{
  "n_layer": 8,
  "d_model": 384,
  "head_dim": 128,
  "vocab_size": 9407,
  "norm_place": "pre",
  "norm_eps": 1e-05,
  "attn_scale": 0.0884,
  "bias": "none",
  "parallel_block": false,
  "lr_head": 0.00377,
  "train_tokens": 647400000,
  "steps": 9879
}
Each number is 50 + 10 x the weight over its row's rms, rounded and kept within 0 to 99. Layers, rows and columns count from 0. The size before them is the row's rms in percent of the matrix's.

# layer 4 MLP up, 1024x384, rms 0.0384, rows 363-435, columns 0-95
105:48 42 56 45 50 59 50 51 56 57 52 76 65 49 56 48 48 49 44 59 53 51 46 56 50 43 51 35 52 49 51 41 39 59 53 50 61 35 40 60 55 44 55 44 40 53 46 59 56 50 69 45 41 60 42 62 48 38 56 37 41 43 63 35 41 46 52 46 39 36 36 57 47 45 53 42 48 31 46 38 46 31 29 62 37 70 49 34 54 36 69 66 59 59 37 65
093:58 42 47 52 53 56 47 48 44 30 53 50 57 43 59 53 42 34 49 31 18 60 32 61 49 54 56 69 62 53 39 59 42 39 73 37 54 68 46 39 61 58 59 49 47 46 48 45 58 65 62 38 71 69 58 43 57 62 51 49 39 40 63 47 45 53 46 46 52 48 43 53 51 60 50 43 68 47 60 48 66 72 63 38 44 51 52 62 55 45 36 43 35 61 63 59
104:60 51 46 45 63 54 43 49 70 44 44 63 58 57 39 46 50 41 67 44 60 54 55 44 36 40 55 50 47 44 69 51 70 45 49 41 40 47 48 52 62 73 56 39 54 36 68 45 40 41 37 44 49 50 39 44 47 55 53 45 44 54 51 44 70 48 48 32 51 43 53 43 44 42 58 56 30 51 43 64 45 50 32 56 37 53 61 57 37 51 61 57 38 55 51 44
103:49 65 45 54 47 68 48 38 53 42 43 46 54 55 56 58 57 60 65 38 44 57 38 38 49 32 41 39 44 61 52 38 54 54 43 62 47 51 58 47 56 59 43 70 53 52 41 59 47 56 53 41 38 44 24 39 58 38 41 54 53 45 53 51 68 38 51 62 60 62 27 72 56 46 42 58 41 47 46 55 46 47 50 51 52 32 52 37 54 39 45 52 38 33 66 50
108:75 56 50 56 55 40 64 42 60 53 44 41 59 65 41 37 36 57 66 34 48 46 47 52 48 31 56 45 37 57 34 54 74 46 41 63 46 56 40 64 58 24 63 64 65 57 47 55 57 63 65 51 36 32 42 42 59 53 59 49 55 47 33 42 67 54 50 41 56 32 56 20 44 55 57 46 51 65 57 50 64 45 50 54 47 60 28 44 47 45 55 64 42 51 33 58
097:56 35 50 34 51 53 42 21 55 46 54 41 49 51 63 41 72 50 48 53 42 68 59 45 60 29 59 48 69 38 56 57 50 57 63 44 34 52 49 48 44 50 48 52 38 55 63 49 64 48 53 40 57 64 60 40 52 40 50 65 54 44 60 45 48 54 36 57 63 48 50 58 63 67 48 50 54 35 57 46 28 57 65 55 49 43 34 70 38 43 41 38 47 63 48 54
101:46 61 58 54 53 30 51 58 48 40 64 50 38 51 43 57 66 45 40 48 32 49 52 37 28 70 55 52 49 41 36 46 38 22 57 49 38 52 59 50 43 47 47 42 54 49 60 37 63 53 48 50 44 47 52 29 50 53 49 41 56 43 47 56 49 54 52 69 65 46 42 69 55 47 48 48 54 49 33 55 44 53 66 56 53 71 35 54 32 46 29 54 52 56 48 51
095:63 44 48 55 33 68 47 52 39 50 50 68 56 50 38 57 56 54 66 45 65 45 46 44 54 42 70 42 51 66 34 48 42 34 29 46 40 64 64 60 35 44 48 55 40 41 59 36 69 53 70 44 40 41 53 69 51 51 44 53 44 49 36 62 55 28 44 33 48 60 66 51 50 39 44 54 52 55 50 38 42 40 43 46 53 48 39 61 35 45 37 41 55 46 41 51
110:48 54 41 65 44 50 35 51 44 42 46 55 62 31 41 40 60 54 61 53 54 47 53 59 25 68 39 63 62 62 45 71 31 49 50 51 56 47 42 57 61 59 52 50 45 53 54 47 44 36 56 54 65 57 33 65 42 63 30 61 52 56 54 68 52 37 39 49 56 55 33 55 59 49 47 47 59 51 60 46 56 48 46 46 62 32 66 54 56 39 37 50 59 59 50 41
100:44 39 37 62 24 39 37 47 61 76 47 60 54 56 40 65 40 57 44 49 45 50 37 38 43 55 52 49 62 42 54 43 61 50 51 52 35 49 49 51 43 63 66 59 62 52 44 48 65 37 42 67 57 59 55 41 64 63 45 53 65 44 65 34 51 45 54 60 45 46 50 58 53 32 44 40 35 58 50 55 61 51 51 47 53 60 40 40 41 41 72 55 34 53 37 49
102:45 57 42 70 38 39 52 45 50 52 37 52 43 37 55 53 39 39 70 47 38 62 42 56 49 45 40 34 44 41 59 48 73 78 48 51 29 43 58 40 39 38 47 41 42 50 35 58 48 59 52 46 64 54 55 60 47 68 63 68 67 61 48 58 53 40 36 54 48 58 27 59 52 48 58 24 45 49 29 81 36 56 41 60 50 51 44 44 54 47 41 42 51 53 47 59
099:48 56 38 41 46 31 36 57 44 45 53 43 56 47 54 47 61 46 79 35 60 39 52 48 44 47 62 53 63 65 53 47 45 58 59 54 59 62 65 40 61 44 37 32 57 64 50 32 49 68 51 54 42 54 74 46 57 33 47 60 37 40 47 58 50 47 59 45 47 50 54 45 60 50 51 46 46 35 43 53 42 36 30 38 49 45 58 43 40 57 60 41 37 63 55 54
103:35 41 52 50 41 54 59 46 62 43 40 37 64 58 54 57 57 43 62 48 35 45 48 72 40 43 51 47 30 52 51 49 48 55 43 25 34 42 44 47 38 65 41 40 57 68 50 33 58 57 43 50 47 68 37 30 61 40 38 53 53 49 50 51 53 41 31 66 62 53 62 47 31 31 38 54 56 53 52 55 50 52 67 37 63 48 37 46 48 52 64 47 55 67 52 45
100:45 42 50 54 55 38 43 62 41 40 33 36 44 53 61 43 59 58 55 53 64 64 57 47 38 46 61 50 38 45 50 55 58 36 64 41 59 45 41 50 61 63 49 46 49 34 53 48 44 51 61 54 66 64 49 39 59 33 50 32 52 58 29 58 41 35 55 50 60 44 40 71 66 54 53 47 43 50 27 66 37 43 31 74 72 52 62 53 59 60 55 51 49 61 49 47
100:60 75 61 62 47 44 39 55 37 36 56 40 44 45 42 52 55 51 44 54 55 56 45 51 32 51 54 51 44 81 56 64 61 55 69 52 72 43 44 58 61 40 30 35 40 58 61 75 59 54 36 43 37 47 41 48 54 45 66 39 60 50 48 35 43 35 56 54 44 39 39 39 38 56 68 51 47 42 39 40 35 41 57 41 50 53 48 49 37 48 45 58 55 46 63 47
102:49 52 42 56 55 29 38 39 47 49 65 42 31 33 57 69 47 59 51 47 37 57 50 39 51 39 47 48 51 46 49 71 39 54 42 52 55 28 42 49 52 47 51 32 76 45 55 43 38 39 46 54 41 42 53 53 68 39 55 60 51 61 35 45 53 48 42 41 39 62 60 41 40 53 49 39 60 64 61 48 54 54 47 52 49 50 61 48 70 53 61 37 48 46 50 62
103:28 62 59 44 53 54 47 49 48 57 37 35 51 56 44 60 53 39 41 54 57 64 36 57 54 57 51 78 65 34 33 40 69 64 70 62 53 44 52 47 36 52 65 31 56 51 47 66 48 39 59 59 66 38 45 63 62 38 52 37 38 48 62 41 59 54 58 41 30 51 45 57 45 48 48 58 47 46 70 55 44 44 61 49 30 48 32 45 54 64 42 39 58 40 53 64
095:52 48 55 33 52 73 53 40 61 61 59 42 71 53 33 26 60 46 35 29 43 56 53 66 59 50 61 49 53 67 31 61 47 52 49 71 37 45 67 52 58 43 46 60 56 53 34 54 53 55 50 51 58 55 57 65 65 64 75 42 43 42 58 40 61 47 38 40 59 42 42 40 40 46 61 44 62 43 70 68 54 39 58 40 40 46 39 57 55 35 56 78 50 48 56 54
104:55 51 41 51 49 40 52 50 24 68 35 47 45 50 56 42 55 38 57 47 45 69 53 41 57 49 63 49 45 42 43 32 32 40 60 69 55 63 60 64 59 72 56 29 54 49 40 44 66 63 45 58 26 40 64 45 38 57 47 48 74 54 45 60 59 50 57 51 52 48 34 44 57 42 64 39 28 48 46 56 39 41 66 65 42 50 46 49 36 40 41 36 47 45 49 73
100:45 46 51 37 35 57 49 63 50 60 34 44 43 54 51 42 55 41 38 63 57 37 71 69 72 63 43 40 51 53 51 61 55 44 54 60 37 44 36 50 58 49 54 46 38 26 52 55 60 34 39 62 52 45 70 50 46 64 42 44 48 44 47 47 56 61 39 49 38 49 46 56 55 41 47 48 59 23 56 49 38 47 32 48 36 35 64 35 27 52 57 64 55 44 52 49
105:32 56 53 67 48 54 42 42 44 33 57 58 63 30 48 61 55 49 54 57 54 43 55 42 55 50 52 43 31 40 47 35 46 56 45 47 35 62 56 49 56 38 54 68 57 49 53 32 50 38 70 53 43 44 64 52 52 51 53 42 56 41 55 40 53 58 58 49 45 62 37 41 49 62 48 58 71 42 68 27 40 64 34 50 34 51 51 66 57 34 43 61 58 35 64 45
095:41 62 50 61 43 48 48 46 33 45 29 57 34 38 45 54 61 56 43 51 50 49 48 48 48 43 51 65 51 45 66 55 39 49 66 66 69 65 59 55 49 35 53 49 51 42 65 43 42 45 47 48 44 52 51 47 50 54 58 71 57 43 31 48 62 55 61 70 44 54 58 67 34 51 39 63 57 50 45 49 45 60 41 53 42 49 52 46 74 46 59 45 47 48 48 46
098:44 45 36 50 46 52 39 34 38 50 43 45 48 49 46 50 41 46 30 44 43 44 47 47 52 46 68 67 45 31 76 52 43 78 59 64 58 50 45 55 63 46 61 43 44 47 28 51 47 38 56 46 45 33 48 51 56 50 38 43 51 51 59 53 71 57 69 65 65 41 51 65 54 63 47 54 51 41 60 61 68 39 24 48 55 59 50 49 45 38 53 47 61 51 30 42
104:41 56 55 36 54 44 23 42 38 52 41 49 62 61 38 47 40 45 69 48 50 44 51 45 43 52 43 37 47 41 58 41 61 42 62 56 45 45 39 48 54 53 43 39 26 40 45 67 37 40 46 44 40 38 48 30 42 55 38 44 51 50 34 39 45 60 36 32 67 51 54 40 46 59 55 45 61 55 49 50 64 49 48 43 42 46 63 54 72 51 34 49 39 56 57 43
107:35 52 53 27 57 63 35 69 55 58 52 54 48 44 34 32 42 44 54 41 45 49 40 58 62 57 36 38 49 53 50 59 41 67 53 37 52 61 35 49 41 37 59 55 35 60 58 53 49 39 41 63 48 34 45 60 57 77 56 46 48 63 44 49 43 72 50 25 50 40 56 49 55 46 42 49 41 48 42 40 46 22 57 45 63 42 34 58 51 53 69 52 67 62 55 39
094:75 46 47 48 63 55 71 51 54 46 66 45 42 54 55 41 47 44 37 55 68 71 62 54 40 60 50 60 50 46 52 48 57 42 64 46 57 38 39 34 40 36 51 43 49 52 51 36 71 54 54 44 58 56 39 49 35 41 47 49 47 42 61 34 63 46 43 57 39 67 43 46 59 43 37 43 46 32 57 40 45 55 63 52 54 41 41 45 51 53 58 46 51 55 44 49
100:51 44 27 54 45 36 53 39 52 53 54 55 49 66 45 53 46 41 48 48 49 51 42 44 34 47 53 51 31 34 56 52 67 60 44 42 39 55 46 35 41 59 56 51 65 54 44 58 33 37 51 46 60 55 49 42 63 50 48 35 48 67 57 46 53 59 48 43 52 67 48 51 34 61 49 51 47 40 51 55 61 46 58 41 46 61 57 27 32 43 71 50 49 36 32 50
102:44 61 46 35 45 56 42 61 52 49 51 54 40 53 59 65 51 47 65 58 51 56 40 54 60 50 36 54 51 43 54 54 36 63 47 67 50 43 45 48 41 55 63 57 51 64 45 49 44 53 45 60 51 51 71 56 67 69 54 59 49 56 53 55 62 47 55 31 47 61 30 35 49 66 61 48 80 55 39 54 45 60 53 47 62 55 39 57 39 53 42 54 46 58 41 47
101:35 50 47 52 44 40 63 57 53 40 55 60 50 53 47 49 37 55 40 48 49 58 46 28 45 73 49 57 35 31 29 33 46 53 55 35 49 64 48 39 58 53 55 52 42 51 42 59 32 36 39 52 51 61 42 55 59 38 61 46 45 54 51 64 42 52 41 54 33 56 48 48 42 70 54 35 47 59 39 60 49 46 59 25 71 38 47 38 51 52 53 48 39 53 68 44
099:42 39 48 68 44 41 42 44 32 33 55 48 47 46 34 52 32 38 55 45 58 45 47 46 41 51 51 51 28 54 56 55 55 52 54 35 57 45 55 36 43 63 40 50 56 49 35 53 54 42 68 31 39 50 59 40 56 37 34 42 48 50 51 48 43 57 41 35 50 25 40 39 51 50 61 60 75 41 51 43 56 53 28 47 57 48 51 53 28 56 45 41 61 38 41 54
099:56 57 34 39 44 56 60 36 60 52 40 43 57 54 55 50 56 44 66 52 59 42 30 55 41 54 44 48 59 47 37 49 62 25 48 77 56 53 38 36 58 45 44 59 40 69 65 51 42 59 35 63 47 48 35 60 35 22 41 42 43 37 56 56 38 34 37 46 66 58 42 56 38 42 57 47 63 45 39 49 56 31 45 51 43 49 38 29 73 46 51 48 50 50 58 52
096:27 51 36 49 47 57 40 44 51 45 53 29 55 49 53 59 57 65 52 57 47 60 35 50 56 43 62 50 62 56 66 60 46 46 56 35 66 39 56 38 57 60 60 49 53 39 45 52 55 63 36 39 46 54 50 47 39 50 61 46 44 52 53 42 64 67 59 43 62 57 49 52 55 47 54 46 52 55 58 48 52 43 62 43 57 43 62 59 45 71 58 37 52 69 64 38
103:34 55 48 51 38 43 33 56 68 53 57 58 34 56 30 53 59 42 50 60 59 61 71 61 42 44 41 41 42 43 42 52 36 54 58 46 52 48 55 62 36 70 38 62 37 40 62 33 44 64 60 55 60 44 47 67 46 40 47 45 63 37 55 56 52 54 52 52 59 50 44 45 37 62 56 36 54 48 51 45 48 34 58 50 28 32 54 53 57 43 67 45 44 62 49 50
095:49 62 44 37 62 60 46 43 33 35 48 49 55 39 60 49 46 29 52 33 54 42 41 64 38 64 57 57 71 53 56 43 31 48 45 40 44 40 40 61 45 21 39 39 54 50 57 56 28 45 50 50 55 53 55 62 60 49 51 49 38 47 49 41 42 59 52 44 52 47 56 60 30 43 54 35 41 39 34 47 48 39 40 33 51 54 45 51 52 33 44 43 44 38 65 53
099:52 49 53 52 61 43 55 57 62 50 54 31 40 68 51 43 40 46 55 57 59 49 49 51 33 59 41 50 51 49 54 54 47 37 51 54 50 51 69 38 68 58 59 48 35 72 42 27 59 53 44 73 43 40 39 37 41 65 55 38 38 45 39 45 42 67 44 55 53 50 33 48 53 56 28 70 73 49 57 46 60 47 47 48 55 46 59 64 36 64 66 57 30 46 51 41
101:54 35 49 59 45 37 38 49 68 49 69 38 39 49 44 51 53 44 34 57 43 36 56 31 59 54 50 52 36 53 46 41 36 48 38 34 46 36 63 72 61 37 55 47 29 37 37 47 39 53 58 50 54 36 50 38 55 44 46 56 54 31 56 49 44 45 38 56 70 51 70 59 51 47 55 60 62 29 47 54 57 32 56 66 51 39 51 54 32 36 39 46 55 56 69 43
093:61 59 39 63 50 56 45 56 34 52 52 45 66 42 41 57 58 49 40 49 50 43 58 52 30 40 45 70 62 45 60 47 58 42 42 49 48 54 46 44 57 48 52 44 63 58 52 62 39 55 49 50 51 43 67 49 52 45 36 69 63 57 65 59 50 54 55 48 41 46 40 36 62 58 61 51 58 54 66 59 34 66 58 40 45 57 38 51 45 59 48 76 63 47 63 70
099:40 45 55 50 45 56 41 48 50 60 51 29 41 51 65 60 61 54 59 52 42 67 37 52 54 53 52 56 43 45 49 58 51 42 62 56 43 61 39 68 56 54 60 58 50 42 51 61 47 48 58 35 50 52 57 59 29 50 57 69 62 48 31 65 54 51 65 60 65 42 49 48 57 39 59 53 49 44 56 62 54 44 37 51 46 53 37 37 40 40 44 47 41 42 58 56
100:44 54 26 79 67 65 40 40 47 49 45 62 43 52 73 54 48 38 52 46 40 57 56 52 48 45 61 29 61 79 54 63 52 44 58 49 51 43 54 52 53 64 37 64 43 32 42 64 53 50 45 58 44 69 58 44 43 61 56 55 52 39 46 44 31 46 48 54 27 55 55 52 47 40 39 48 57 42 53 41 39 64 37 53 54 31 58 43 52 48 61 45 37 47 67 40
095:53 43 63 50 46 39 67 38 50 62 47 57 28 66 34 25 38 58 45 62 62 39 48 47 43 52 55 43 37 58 56 53 53 48 57 52 39 45 48 49 41 43 23 42 61 53 48 47 61 67 40 45 73 64 63 67 42 48 45 41 67 39 51 39 41 47 45 55 53 43 49 28 66 65 45 51 33 58 52 37 47 73 46 51 58 50 31 33 55 69 56 39 60 43 34 57
098:55 33 60 45 54 47 39 45 39 50 66 28 41 61 54 39 51 39 43 57 40 35 45 56 46 47 54 43 69 53 23 56 44 39 54 53 60 29 38 63 54 55 53 49 50 59 53 48 47 60 43 49 43 59 57 39 74 44 52 58 40 61 48 50 62 48 35 54 61 68 77 51 52 50 54 47 42 48 60 40 46 47 49 58 42 62 33 51 67 65 42 57 30 48 65 45
096:62 47 69 61 55 43 55 57 42 38 53 66 44 36 50 56 39 55 55 61 43 62 54 47 44 52 67 61 45 54 36 62 57 36 50 41 69 36 63 46 44 50 45 70 58 48 42 60 40 54 61 48 52 38 47 44 43 49 59 72 54 37 52 56 55 53 50 67 54 38 43 55 48 60 50 48 55 48 24 35 49 53 43 34 56 49 47 55 52 49 75 36 49 59 47 48
102:60 51 29 58 58 54 42 39 62 50 55 47 64 43 53 59 65 48 45 47 45 60 55 31 52 44 44 50 50 56 46 44 55 46 53 64 51 43 58 56 54 49 69 45 55 64 40 53 58 48 59 62 48 54 57 67 42 24 42 58 57 37 54 69 56 46 51 40 48 54 22 61 31 58 59 64 62 51 42 55 44 55 52 42 59 45 53 39 52 55 46 55 17 47 55 47
097:43 34 47 42 44 52 62 30 49 64 35 42 46 60 45 72 51 49 49 60 75 60 49 46 42 41 54 50 56 40 37 42 39 40 43 69 63 47 50 64 51 63 47 57 39 46 52 46 43 46 36 60 57 47 60 40 54 36 57 44 52 64 40 80 52 28 48 56 53 42 49 50 52 37 50 41 57 54 44 46 40 65 51 42 47 55 50 58 38 43 35 48 25 75 63 39
103:62 38 50 61 68 37 41 64 60 34 33 38 55 37 31 50 55 57 55 45 55 39 39 31 56 53 54 44 80 37 38 64 50 51 44 34 66 38 50 40 62 53 42 37 42 62 38 25 61 66 50 58 59 37 38 61 47 45 59 63 49 35 53 55 43 45 44 44 56 48 47 47 50 59 51 40 62 48 58 45 50 33 57 44 39 37 39 63 64 52 66 45 48 52 45 45
103:56 58 40 63 65 52 49 45 62 60 49 42 49 53 52 47 59 56 52 52 52 47 39 42 58 52 58 63 63 44 42 55 42 50 41 58 38 52 45 38 42 56 37 63 56 31 46 44 47 41 46 48 52 42 55 42 54 59 56 43 41 41 59 32 70 40 67 30 50 55 64 60 37 44 64 55 44 71 52 46 64 62 59 58 52 56 56 56 68 44 32 40 47 52 61 57
098:50 67 55 49 33 63 35 50 44 57 53 54 40 57 64 47 55 55 53 54 52 54 61 46 55 36 47 45 42 30 55 48 69 47 52 49 57 60 59 39 48 27 50 49 51 70 46 40 59 33 37 56 60 49 57 54 56 36 48 52 49 58 43 60 41 56 43 34 74 55 52 33 34 50 48 42 57 57 51 68 62 51 59 53 48 39 61 47 31 62 46 44 50 57 50 62
097:49 52 59 59 57 59 48 36 52 45 63 58 61 59 73 49 53 68 43 43 47 37 79 52 48 57 54 62 51 58 40 43 44 44 46 57 48 43 41 70 55 58 49 50 67 58 46 50 48 41 49 45 67 50 60 52 39 36 57 47 53 40 36 53 51 59 41 71 57 45 52 49 50 48 46 59 52 47 55 44 55 55 50 50 63 47 59 63 61 45 43 52 50 34 50 49
095:43 60 49 51 45 50 61 69 58 60 48 39 61 36 44 53 40 69 62 44 36 61 58 47 30 56 53 59 63 53 57 43 57 55 69 49 68 43 54 55 44 42 57 50 54 59 31 46 57 57 50 40 53 56 67 67 48 55 40 47 42 46 40 55 21 50 54 62 39 56 53 57 64 55 38 54 54 57 59 39 70 64 48 43 45 30 27 55 42 53 41 50 41 42 32 58
101:53 59 39 66 53 51 34 52 50 61 52 42 53 58 43 57 42 37 46 62 54 60 49 69 47 37 51 44 38 42 47 61 52 46 51 60 33 54 48 32 55 38 56 61 64 48 48 50 47 52 47 56 53 49 52 59 56 48 38 59 49 52 69 38 49 52 49 40 38 34 67 51 52 31 45 55 37 52 44 51 46 33 63 51 35 49 60 44 35 45 52 50 60 53 49 47
104:53 53 59 46 54 46 59 36 54 76 73 52 50 47 61 52 37 42 65 52 44 64 46 53 32 48 54 61 60 61 39 49 45 38 56 56 22 54 64 47 39 53 47 39 60 60 56 62 44 40 37 46 61 61 54 57 58 52 54 73 58 58 42 38 46 48 44 46 36 47 44 42 55 57 65 46 46 55 66 57 57 40 67 28 56 55 51 47 55 46 42 46 50 38 60 56
096:41 64 49 42 34 38 69 50 51 40 44 52 41 37 53 62 50 48 63 60 55 53 35 62 61 39 63 41 39 45 54 40 46 52 41 56 72 56 31 60 60 51 58 49 63 54 46 37 40 62 62 47 46 66 42 58 43 53 61 53 27 52 61 31 41 28 59 68 61 48 69 72 57 29 46 57 45 56 53 39 45 53 56 68 59 39 44 58 60 29 42 48 60 57 55 50
100:51 52 28 51 45 49 48 77 44 60 57 48 46 68 54 41 37 43 55 35 45 74 34 64 47 45 37 46 59 61 50 39 42 52 60 35 47 36 49 58 62 54 36 53 51 38 38 50 65 44 44 38 60 58 37 60 35 66 66 61 41 52 49 59 39 38 39 28 52 42 45 38 52 59 65 56 52 38 48 59 42 30 58 54 62 54 72 38 62 56 36 50 61 41 47 66
105:49 64 47 58 49 44 34 38 56 74 47 46 63 47 64 49 42 56 52 42 65 44 55 36 50 59 40 32 47 64 45 54 55 37 51 52 45 54 53 48 65 54 66 45 51 44 59 48 51 59 44 35 41 53 53 43 65 41 49 34 40 53 41 29 65 44 67 60 56 34 48 45 45 48 45 53 37 44 65 51 41 42 50 72 54 62 45 39 68 52 41 59 33 45 38 51
111:40 39 46 58 57 61 63 49 69 45 43 46 48 41 60 39 35 64 51 55 49 58 58 66 64 31 64 47 37 63 52 52 63 51 53 59 48 53 40 60 54 34 44 40 61 55 62 53 56 56 61 47 60 67 54 50 49 53 44 63 30 56 50 49 62 46 52 55 43 68 49 50 47 45 53 29 46 48 56 41 58 52 47 57 41 39 45 56 40 52 52 56 61 39 51 76
104:85 41 64 47 51 48 43 38 58 61 44 40 45 38 36 46 50 45 49 54 60 45 54 44 39 41 36 32 48 29 56 40 48 31 31 37 30 34 47 63 55 52 42 40 50 50 58 36 43 53 37 39 57 69 45 47 46 51 61 62 63 52 52 64 53 57 53 51 34 51 37 59 35 58 65 48 63 50 48 54 31 47 38 35 57 40 52 44 49 46 60 63 49 48 35 60
092:39 54 54 47 29 63 57 45 39 41 52 48 52 43 62 38 44 48 57 56 49 44 40 51 55 54 34 59 44 27 49 38 48 50 47 36 43 62 57 66 62 63 55 56 63 57 62 44 45 52 64 36 50 58 33 33 36 49 52 49 54 30 65 48 47 55 52 40 55 53 38 55 46 50 45 52 52 34 65 50 30 38 52 58 43 48 49 32 61 43 46 44 52 51 35 52
095:44 61 44 33 71 64 69 57 53 50 44 54 55 55 52 47 39 53 54 51 54 47 21 67 56 61 37 63 37 51 45 32 68 65 37 48 46 46 53 46 60 51 67 43 35 46 49 53 51 55 47 38 60 62 46 44 57 67 70 40 41 63 54 47 50 47 43 45 60 69 55 51 32 40 41 52 69 40 45 67 41 45 26 51 54 49 56 57 41 57 51 52 55 64 62 55
105:55 60 55 33 51 43 50 54 72 35 50 48 50 61 50 63 40 65 50 56 58 68 26 55 46 45 21 48 57 46 44 51 55 63 45 45 56 59 52 56 50 44 57 23 45 59 54 61 32 31 46 51 51 68 51 48 42 43 45 48 49 50 57 60 47 57 60 48 51 56 55 37 58 34 51 54 42 51 61 59 54 45 46 59 61 46 68 53 47 59 71 55 54 35 41 40
093:49 48 55 54 51 34 39 43 39 50 51 57 43 53 42 42 61 57 57 41 58 46 39 46 39 59 42 61 50 39 60 48 67 56 39 67 39 49 47 51 42 50 69 51 62 29 36 47 55 57 38 44 50 28 47 69 41 64 44 48 47 49 44 37 47 38 52 54 44 51 40 53 38 38 55 56 54 46 72 39 34 40 39 40 54 59 48 37 58 57 45 35 56 65 48 43
104:64 31 56 47 59 41 49 53 55 32 44 42 37 46 22 50 43 45 55 52 70 37 28 45 44 69 62 44 60 64 61 41 41 56 60 41 31 39 51 65 41 51 56 29 47 35 57 64 58 46 52 55 66 37 53 28 60 54 45 60 46 46 59 50 45 50 45 48 46 44 63 44 51 33 48 28 35 43 57 55 47 54 49 41 54 52 55 56 61 68 54 57 60 53 69 40
099:62 53 57 72 52 48 44 60 40 62 61 46 65 42 50 41 67 46 62 47 48 37 50 42 44 48 56 45 65 65 45 44 55 58 57 37 59 35 48 42 58 29 49 52 50 45 36 52 39 39 40 55 52 41 54 52 53 52 56 47 58 46 48 59 48 38 50 36 61 49 62 51 55 62 51 62 58 40 58 40 56 47 53 39 36 41 43 55 43 50 39 56 46 58 44 46
096:38 43 38 44 47 39 55 41 61 38 42 33 41 43 59 43 46 34 36 40 54 46 49 70 45 37 47 64 39 31 55 44 27 51 42 35 54 26 57 81 28 57 46 52 41 49 54 49 52 37 59 61 54 64 47 67 54 53 62 44 57 59 41 40 52 68 59 37 46 43 56 33 45 53 38 55 38 46 53 44 43 50 41 55 41 56 69 60 50 52 45 47 49 53 36 50
098:59 49 40 48 36 54 35 46 53 50 59 39 56 58 42 74 53 38 53 49 47 55 39 52 47 40 33 46 33 67 58 43 45 46 50 55 49 65 38 50 53 54 49 42 55 54 52 58 65 46 32 50 63 50 39 53 42 26 53 57 59 54 51 50 65 67 45 67 61 51 50 33 44 41 48 50 43 54 52 59 32 43 43 60 37 36 31 47 48 55 52 41 58 39 60 53
093:32 43 30 47 50 43 55 60 52 49 34 65 57 45 52 46 56 66 40 57 49 54 59 53 54 43 54 55 42 42 50 33 31 76 45 46 47 54 55 43 38 59 61 32 69 50 64 63 62 39 56 44 53 53 28 67 57 65 50 61 50 47 60 57 46 43 38 41 40 37 62 43 66 34 43 60 53 40 52 45 54 56 43 60 68 53 40 36 54 43 52 54 49 48 64 49
087:50 51 50 49 57 60 37 49 71 50 51 52 48 52 41 38 50 48 46 46 36 77 46 33 47 46 53 48 42 52 52 69 57 50 39 64 38 48 51 46 49 62 43 42 65 35 44 51 35 67 50 45 58 50 58 59 58 52 45 57 44 36 54 41 48 51 34 55 45 51 49 55 41 30 41 46 49 34 44 56 44 39 39 49 33 51 58 60 61 38 63 67 53 46 52 62
099:36 50 53 46 55 54 69 69 54 33 54 43 53 55 40 45 45 61 53 39 53 52 67 57 64 37 31 59 49 53 49 72 63 63 37 44 51 57 34 59 52 65 71 39 44 41 43 51 40 39 49 39 60 47 57 52 40 43 59 55 50 43 59 64 51 52 38 51 47 38 47 68 54 45 57 33 65 52 50 76 37 64 51 51 65 69 50 45 54 63 67 52 55 41 50 51
100:61 40 65 54 50 28 43 60 42 49 52 36 56 42 56 54 48 50 55 48 64 62 49 41 41 44 28 54 67 46 57 52 67 47 37 46 54 43 52 33 44 67 38 48 49 46 56 61 44 47 31 39 57 52 44 57 67 56 52 59 65 57 47 63 50 35 55 48 44 43 48 52 66 55 67 66 44 52 60 54 40 45 49 60 39 41 70 53 43 68 46 30 46 65 35 45
102:57 43 51 41 28 53 45 51 73 38 53 53 52 35 61 52 39 52 53 57 65 55 55 46 56 44 42 47 46 46 45 53 39 49 59 62 52 49 43 55 53 59 46 44 48 45 61 46 45 57 29 50 59 25 66 49 45 43 45 33 51 44 45 44 48 45 64 58 59 42 53 66 53 44 52 49 36 38 43 62 68 46 33 71 46 44 37 47 51 50 61 44 58 49 65 37
099:52 41 43 58 45 54 57 40 70 52 47 43 55 57 34 46 45 50 47 55 56 32 51 35 34 74 48 40 58 59 53 50 44 51 66 40 61 43 56 55 75 49 56 46 41 44 63 55 38 64 38 47 35 47 68 46 63 65 68 61 49 47 58 56 50 54 43 50 68 52 45 35 49 48 46 52 46 45 77 58 55 42 53 54 45 32 54 50 70 47 51 55 61 60 58 60
099:67 63 53 39 40 60 50 42 53 40 49 76 66 60 38 32 69 47 45 67 68 56 57 51 53 64 48 61 62 53 49 41 66 44 51 42 51 47 47 58 41 50 43 40 54 68 67 51 48 65 42 49 25 48 62 69 59 62 61 50 52 54 59 66 39 41 48 47 47 54 45 45 40 44 54 57 58 51 36 32 55 39 58 53 47 56 43 63 57 67 24 58 37 46 46 47
097:35 51 55 66 44 53 48 49 35 43 57 33 55 61 42 71 44 63 39 57 36 58 52 52 36 47 50 45 58 45 24 52 41 32 41 57 55 69 55 49 41 61 56 60 63 59 43 34 51 49 64 52 64 41 47 39 46 38 45 30 49 54 48 65 43 43 48 59 71 40 46 55 25 34 37 68 52 43 51 66 67 39 48 39 52 42 44 32 40 47 60 60 57 48 46 45
102:48 50 41 63 55 56 49 58 56 62 50 42 57 63 62 52 55 49 59 45 70 58 47 44 67 50 53 25 46 43 44 24 54 60 51 62 46 47 47 58 32 46 72 45 54 41 52 36 54 59 63 28 65 42 36 35 49 64 45 60 60 53 34 52 43 44 37 32 46 59 44 51 45 51 66 50 50 65 54 49 28 35 59 52 46 57 46 51 55 52 36 42 45 41 55 43